python train.py --num_hidden_layers=22 --hidden_size=448 --num_attention_heads=5 --num_key_value_heads=1 --head_dim=64 --intermediate_size=896 --vocab_size=20412 --hidden_act="swiglu" --norm="rmsnorm" --norm_place="pre" --norm_eps=1e-06 --positions="rope" --rope_theta=79900.0 --rope_fraction=0.75 --qk_norm=true --attn_scale=0.125 --bias="none" --tie_word_embeddings=false --parallel_block=false --init="normal" --init_std_qkv=0.0179 --init_std_o=0.0027 --init_std_up=0.0179 --init_std_down=0.0027 --init_out_by_depth=true --init_mimetic=0.7 --optimizer="soap_variant" --learning_rate=0.00326 --beta1=0.95 --beta2=0.95 --weight_decay=0.089 --lr_head=0.0045 --max_grad_norm=0.5 --warmup_steps=102 --schedule="wsd" --decay_fraction=0.786 --decay_shape="sqrt" --final_lr_fraction=0.0 --batch_tokens=65536 --max_seq_len=2048 --doc_mask=true --train_tokens=437600000 --max_steps=6678 --dataset="wikipedia_en"
Each number is 500 + 40 x the weight over its row's rms, rounded and kept within 0 to 999. Layers, rows and columns count from 0. Numbers have three digits each. The size before them is the row's rms in percent of the matrix's.

# layer 5 MLP down (transposed), 896x448, rms 0.118, rows 266-285, columns 336-447
093:458435567441487472536445543533511519557471502531489470529482511498562534506442480485475428547524530399494448497439527489488529467547499493590545527539562505526439555501504538526445460466495448454493541575429474481493543480495457584539474519522568520498494501540512413439439471467517490469471538560509517486458490415500488507505464450595
095:476549422493511541508558484496445562494512613525509433492466520580432461450461497510545516470557571554428515485515506473523457555483567440503554529438521584458535522555505547480499531466471500499461537420533515512476519445561462443492476545452491506476470468552525522547479479516525501404483486483524474480497519530511550492540481512460
101:524530556478420439589488462503484456477523549552494515477498564452539480484501467540459569516512471409511553492491459582502475576505512398513501480469537486501541493492483503537481534504513533474507488509465534418514501469477466482487412523431511546478422490524555510503502531375524478461479503508532514516523568476472501477460425495423
096:532540483482453499545489473413483547460526543494552458485454570487460585532513496526463475460474568534461510489465511511453529491589542505456531494511574547467465484493530556448529507447479492535536497500535534489575488494474460528589424455493532439462557477479440490531544452463481400516512441520459488467536453477524488573572559515456
107:491556435470569441472501525471525546523559478474454552524454453512541492504500519438517506535507482492499513491457417525528464481560447565471498551499522541485545531507495545449415473527492543490491460497571483545499479479536513459520493524486507467477512531542455514486499524496461418553535556584484545491486577539476506511420506476489
101:437513530478505429508512492565447547509534507523509476453538494373488507560505504535471524519522464456457550487527426497413463425536509530485517454525504511505566452516505473565447518534477515476470468523578496450539488520569497455511495522491509469506461505532455508489569537472460556516443488483474588436429511502483584525483544554504
104:439456484449524502468485530524517528437480444575523460479538530379563499509507440529435485439506509516539524514487505492503519471458520505509461489505538456488505422502531545481477469536493501450489492438556532395476521500432534494501419481507453557530494508524550483538451593411475542437554481514528544487517551579441505478542460496480
104:518462495473527480500525470526453505466434463480570471532458469395472563459469507483544489479458464483552532522500469490488489542516420434422584482537468489466565466475562546486498499524489486478465615492485572566524505489466473472542456482527519486581424419529495510534526592510450514477567522515543463479458462455478497436507449527493
093:498498546547440538563467493477525549483467502527487423506427590536519483521554519483492539534527480450503496542564498499536464485502482540491518472458537596395523477511386464463426487495548575452551543447449454492503494543560560449520511502521534489476472536486507529512449521568515466472496500492492490548485542508532450470423515458508
098:561574494494558462504546493524483543487529532519531476508477562544545475447444431466464494521521505509511452523478563583514497453461468486511544433521426436598445442527510477515487483494541489501559498443485498484575578464514525553484471507553508544503549487496474428507522502485517553407524539505502565468465494488524471464446526501512
103:498504539510467550450506436481452515442514547520543506491522483531542543482478575532553575525477502591523510539483589399463484514593490477554477521483521505513481480573443478451434477514514481567564546556373534488564535502481503490455494485493450517545489531499507484450466492489591511495571450476542535462483497510516496550443472514451
094:524455469588516510428491474495380470435482512509446597497505447483534491537474468484451459487523513512489454583431508422479482524490441520508461487473482429493449387476560510558517407495484443517511530530505483562492459453440509467475529494436491587473525495560500527511544429491520624507440533535580520572453514495537447529510465470477
108:535471557516485537389477487513547562437550467428517426505527461498511532519485527540503484522479447504456483416529430510501432538531434480523529515599470479476512484542480552501606520477523503448525523484504454470515511486463477512512486489471382475511491544460514486497515579471535501518521542502513520543516521496546494492450522524567
102:489500497483343497506572489475453565515551482484458476509515436411506511585456487520475576514542474452543451553445454551449463526396491530448504483484492489432469533465480450454487493565550541482345540447438484510531527568501573452514521462433484519480515480523521527501533490496508540543492482424497518548511430518445513533482459588502
105:524466493474475550470503527540562526497530484507531509500481465478458539410477531524450546560442535514476603545534486582516492430567470477536452534484424522478498533576419550490506484461489530575546472516545507542472541490475510493490495483502490467450549524545451435542515459470548493475512520465452483476568498559579535467575509454571
099:488515523516499470441457464456438454532439526490524511513521460478503494535528565509504506532454571466521467468543486451556566438448542426501489506546466511493487490558492539552525421545511517532416550552511417502493455479417480509569508484504521526426503512453554474475483479542471502528513474512509435532470505509443474538510493498521
107:519511510519485521521531507461532512509562494544511488487462520583518512440519552508536583531510459580508549558559476468507486452539484516474490494573506559464489436442535471496457459577504490501550496525513506497434515523476552449531446520471460498490517473489476464455539533515532515456534486529451489490513461495498541495526546420561
101:469478485512572527488520531456480531471539491553497505525489485474545555522483564477563464492532486499520481468485508530461455544473474493524463435540530538487583432469474544485463513542515506486512522521478391630467502502412544580443578562507466609461523602508522510482470423484469514545544475474464459509424547618499501426460550488443
099:472565584422481565554538446464446510439526548446472477537455499453366457415478514505487539469503459534468514526515532489462562538419518478514489442519531501492460482470528428572508451471491484504477522483512502508450528543437433521509612529478452412460471432507466493514539494393547478564495515540594424520461437540508489482477503491551
096:459544486441537544539438544486505573529478433536483451457528498512487465475528555475541482538481488543567550524464476559568467514565557476529501486524540513610501494521496491449537459544429487538459562536496574513545520541482499521554450536510464526553506494586483511459523487471512443402524479469497430519502469495537493529523493496602
# layer 5 MLP gate, 896x448, rms 0.122, rows 267-285, columns 336-447
089:480482531523498569501495493525454495391535500523473469556511558457518497512534507511558525461481475434534549500523523519532520526517457542527479468521549514549566531543451477469496504498511576479536539497531520530398506517481449518526590516487538498541490503469469489496460499562467482546576438513465547507474466442556418453495498489533
094:494513568543455519476483427495521497466482463463529526405462526482463502460497468452554498538404484536517485465470519449578441483487538525467478471502466487489430480519488508503452507469488534545506517474494497468473555513509399520424517470504504564489592427544540534526536508439497508490515463440479469477494508566483543525469451543521
113:547491460490494523396541485463519471514528521510484533483512616436494497515498471514551515467506491489439428491532531489524530494538454445531495449439517463490551537499537487489578501465550604501489505459538488445549509399501534447457494541483540483495457493532481500494475452580489526489504511519555506562460409482534532454468512570491
099:541483532497508569461569474516565510553486493512585405509525545546501462478527535429473444495550467508481468534518557430491482447469523525493537528487502481497520414515565496522515455505479395492481477516536536481492435514506479507460514544454448477490538539445501503513499504436504455518474498453470421502474443518512483511552490541553
097:558484597527589408516580415463528480482427500574522566476461468469513505469497532492401628459471518515480537513512522518466474533484591573539510415561517478524489496487532515494484520449587428516519463478521526542467523456522440559503498442496489558507502460435464439494464483565421429561426486473527443483505557512535452573525514443447
101:481427473401438513468484456552504532497479490510483433484458469412500494488440564524588543448499509514487513462537474462501530502473484457547490528522509481566495476540485486580455518506444558483458517514508457473537443502465470529491527505490537492467469503441489482441476469462529557537442489531512468520525557490488413391491469436433
104:530476419530530486460511454553485537480501486489531487455500429438491505509458473538460577510562480506561580508481506499510483599480475522428493517488481540499512553493501448550444547530438505514535546490468450468495493513574460468507454506487514562604493545474465571413468505519521541517539545472518539481505509555532521553448530504490
092:508497512502486496487519508508508563524450539509583474536514470520576553625522542513507504493444561430505538496514499551505464456474477512532541434511482596479461524470513497424522432535492508525496550515492499484506584525463556430458443495453522555532507553474492474456462548515501516456474465524480462493484419488479483453409502437472
101:484442554480475529561469465564549465458486499512531537500549486454487554527610433443582461533491492522545498492482475525495434557491518465530517518551576506456492513490511473528568486487479517459541478532527459465473554532515452429541568439424492496483495488546464467488480481593499437579496497560416462576527474449540539462505519470471
096:516459518511508470602501491455520490577427495473450503487548531486464532531526510486437483555593586475547475529541526538487456553591499561509448499512492500488542494435520496540556494534496475538483503475520497444496485506411526451465552505520514488431477525367553539526570519534524534577490508502504501543601488500554490524621531513490
087:500495439479491415499526491532435549538457523495506551493507469535459522509523499437472485514530505500488528529545493534509473442518536484455523506496517539487493526470520471458500496516549422440490537485446499531444560571482500514475483514467486537505561416507520525505519521573403514523449462490461533490480562496448515519514527515510
112:498456508511491524497501487557479530572540478474480489540555509539465462564564502474519542496520464511459525514468588454553483478573533484488483533462511482524517442477447501541511491557526509504446486505516479403534545524435427493494459489573520495540488516437491460566545480466515472562460483567565525486570510461586528502532574565544
094:517476500530482481538494523471553551522557484529463520499484463461510462570533458549448559546476532508523493540473518541463458450454511419462631530502506459503495433514546515512505510438507528490490525452452541433494485483475564447441463484485546506488545448502549509465534441450516479510478550470482519533554474461530451539560553544442
102:509527502507464520528531472472470565442542580490454553504522459513505553542488416536484517426484470518484561592534443486540510477516467508513466389480525530465550488547516473399489519463447522550500499572560451522476551504472515510492650469477523541511446525515494463564504457526499476526478481451516567467470534538511518551520511506534
103:571552472458488509504491536448456529436524469551513525540419448579493521508511488497524489492498486532539517497515463491541442530544485513562479487491521542466434512487465469529496453518520558467462469438513538566539595477510486455508419521469488533525575463527439511530474476526569488455523503494442435496504553460552526559435516442538
107:490491487460569517479429445412569512492504445459488481550489435436573542487449483491535491459501496540607490517398509456443442541502463470522510510497464499496542508450619487469499521512542433406547445513601549504511536509572547496570503555477567531496505479500501464544536445490517490489487496533503506487527422536509539527433548511489
105:481491558532568522489534476582514488459501539462504475568523522489568553521533521522513479478458481454564516582571506479529517489542495526436437535431496579481522434540519548487511530536514519558469546464528443488471531496465586541504491487488479520420569517535505440429504489494530527547479516565492494543514505538463481419445464517509
097:505507548474551501501512470513511536553530527485471455568552549549406430498535456470411501500536479505489461573538515534502434484583479432517497444565502439506575594451516510470455431470536538530488389503528529486547483438432515472556475499497515530555508494447445459509442462521453602510530549464567477473499521465508485549524491476479
100:515475493504508476502470469564515527487488463513454481549476440481536446536557518454520474540495519544512412507491499474488457461524515506558470488458481542535561534487446471489427505467548463413480519518517446556492496443547541587471449431539436480455539458522571534461572480546466461535505513542544449444422545480443507528473504438431
# layer 5 MLP up, 896x448, rms 0.123, rows 267-285, columns 336-447
090:481513497469496464480439464468495502522506570565491478445533502528486533493465539514488439538475552555506470492524487469538493455474560470453492493440474477469447484483544548489516568456450470553477513483553513505563505464590534517423431539506505493519505549484477522486513505455512520462443498566587508462426517541477646538474468513457
100:520429489454442505553494503474547438492504543559439485539527463530532493525467482585520533480529475433481499465556531503447583514495484420514505493527553530459520559526501537536571456528484473537484493523519491536550508476503540524527481538511488451500429530521485485481506523567514474508467519501459472517483463441512538509493559520454
104:515506561558504508509517527567460559518541449552502534539479543569544481416463479590447446476531526453608480513501468544390502495455385450406480460409506523601508498460492516512506424560496434527443494466507488583583546543477472567441581513579444430485495537538510455439529466451517471483449477476538502528543401520474557476555473547499
100:511447495522486543473509518422498446530497491461545471447461515479530467548470466464542510470557418535497455439499547418484516467490532526493459529509497496549497434515519504534507513448506480560511457493514455510503498555539467558492486477423500505519577455453439514522482453500473433472512479558543494511520464532523482501487507575561
091:483484469451484566450419589485520504492478517463504443504591568531499518499490511471528462548481449511493458534481498550413518461511531449490493585457467475503473471546499465520520540548444593423533573469531528439449548499472572424577548503462481464536480511580490473517467531434525511426551465405369552495521463527489539456464512505493
099:467471485472480509491520482532438529563455522526519468544459457443450516488468536544580497483499519541501480456508527490493493491473442533535498561509513484475466524514481503589448498454436536436504524541512483516550493461497416554462526564462556521497528502503509434441552483473542539515428497523517556516526562529482456401458452464506
098:520529561426523460471500545518459546491582508574417443552489552528486474506512472438592454536418511519595470475530458512490471549513464474510468516419538479567548479470510521547483512497506480500495445491501467513488503463498571455473524482488540540484504506461514551552500546506447517474470506454545509527452494456551559524549547459521
092:515553490505568440499490505509472461537493553521552535521506509545498509549513440542479445517526510474522515546442525561508446471512479579497463502453497453462488539496533418453571434534598532436594520508504555474425549524554487492426562469453501548455574506515503518517445487468458505438538484485409481509588530503554453514475479486472
100:458436551478471525525447471570481433457507478560474507538488462429478513459524476449586463437465524508533454471499455478502413524536522473537471568521508496461460479494534519483565480437533497468466474488530498513514471524444521437525508446432481509483547481517462514488449496517485460584442531546435463604502480494512517461579502460525
098:397510485494544559489499564493542458539523601535514588467448520478523471492506478458460448461472429453530574478526533541556535485465565510504500537491453498485564540471539501454533570551469507484488514464571528555494441544579574465484491589498455462452549506529431487475546517501525504439566538515485511505499483468515529485450493432461
089:488493509529475554481432475541462506444499436429565490498502513423427484463505505468492511526525425515498471495438482497496453513502452541590445581525505524444502522575571553545532450572555448581432548543478485485474436564398456497533436508526513560476481532416513435474512582534478535434448445481487484561562552435496459475483483482461
117:501480537537484470522460482477454526523488514494488554546543519556487523585601517530482493437550425482481524504428572441461438526534595478485544490461478504524505444503472472571538459550514500508495484460516467477531525504449419473488437526580522520532513518456522472570466506443529478544463490533545484469519517528533477512499557554593
096:490522478563478466514528511476514479487593482508578462504449498510523467504473511580492489530514478511501555477437482502437496501485527447531590451501512509461484466447563473521558486499545494470525500394528518457528456502525513458511511486451493502461505472481564527524477451466528435498500467498432433514497509483492496500563522520477
103:454552517520532502524523571524505487506466425566471380479485493484486491470499492420572456593491536504531471425507480480486499481531533519496477585456469526555527503439455480493520541511452450417508534494457515472558545542487519500503512454508507519479507488517530528484466508506443554563528422453543472520459482494465512531468483515535
096:523527497528508459546497497505486525474460472442554532505443483567481559501538543502490470507556499535486422489536518456509458535531527464569460510515449541459474506458435497486500448493544488525462483480460515507528526492553503513550525505450512528467484462492458470519518501490557443460500512474451472482472523497538448519427539519491
105:502499474533481471498523519509460453520474491585432444551473578469478505532569510526493465531504486548506470507499511457482564558494555490388506502444542464505443499539497490526487496515463497507449508472519452471589466486551481508522364500496473434517477487491521476467527469505506485511539489519539495482483584471455470502521487494481
098:394523511542545546523522474492487460538505566451436521461501444552519460488475500447439544505427527466480553522553464488572535534522546470481503485485541506520457537463453495441527473424502448550454516446511449468441441473494526532512471483467517396495489475503472441456562525497434499471449562542468501488551467519503536482504490493479
096:455527557437463507511492531490438523561556584461481519485558533527495480464570492552491450571516583480439498542564608493459472559466544480530475417532489470482529513480493457579513451455504491530448487517544448544490465526466453410579517552493453454567490507420486491506447455505547522549509554465554419556526514533513480510505474457557
098:514484545541563443460529569486499492485565513483481528508459556590524539488497497484481481483506466489478478505478504463557553534446582466429543500481492491465485494471552513492548440560442496524491517563495505473519557533489505454478469547491592537557470527532406447517441509453501525544405440498448475518507498526531470476552542499552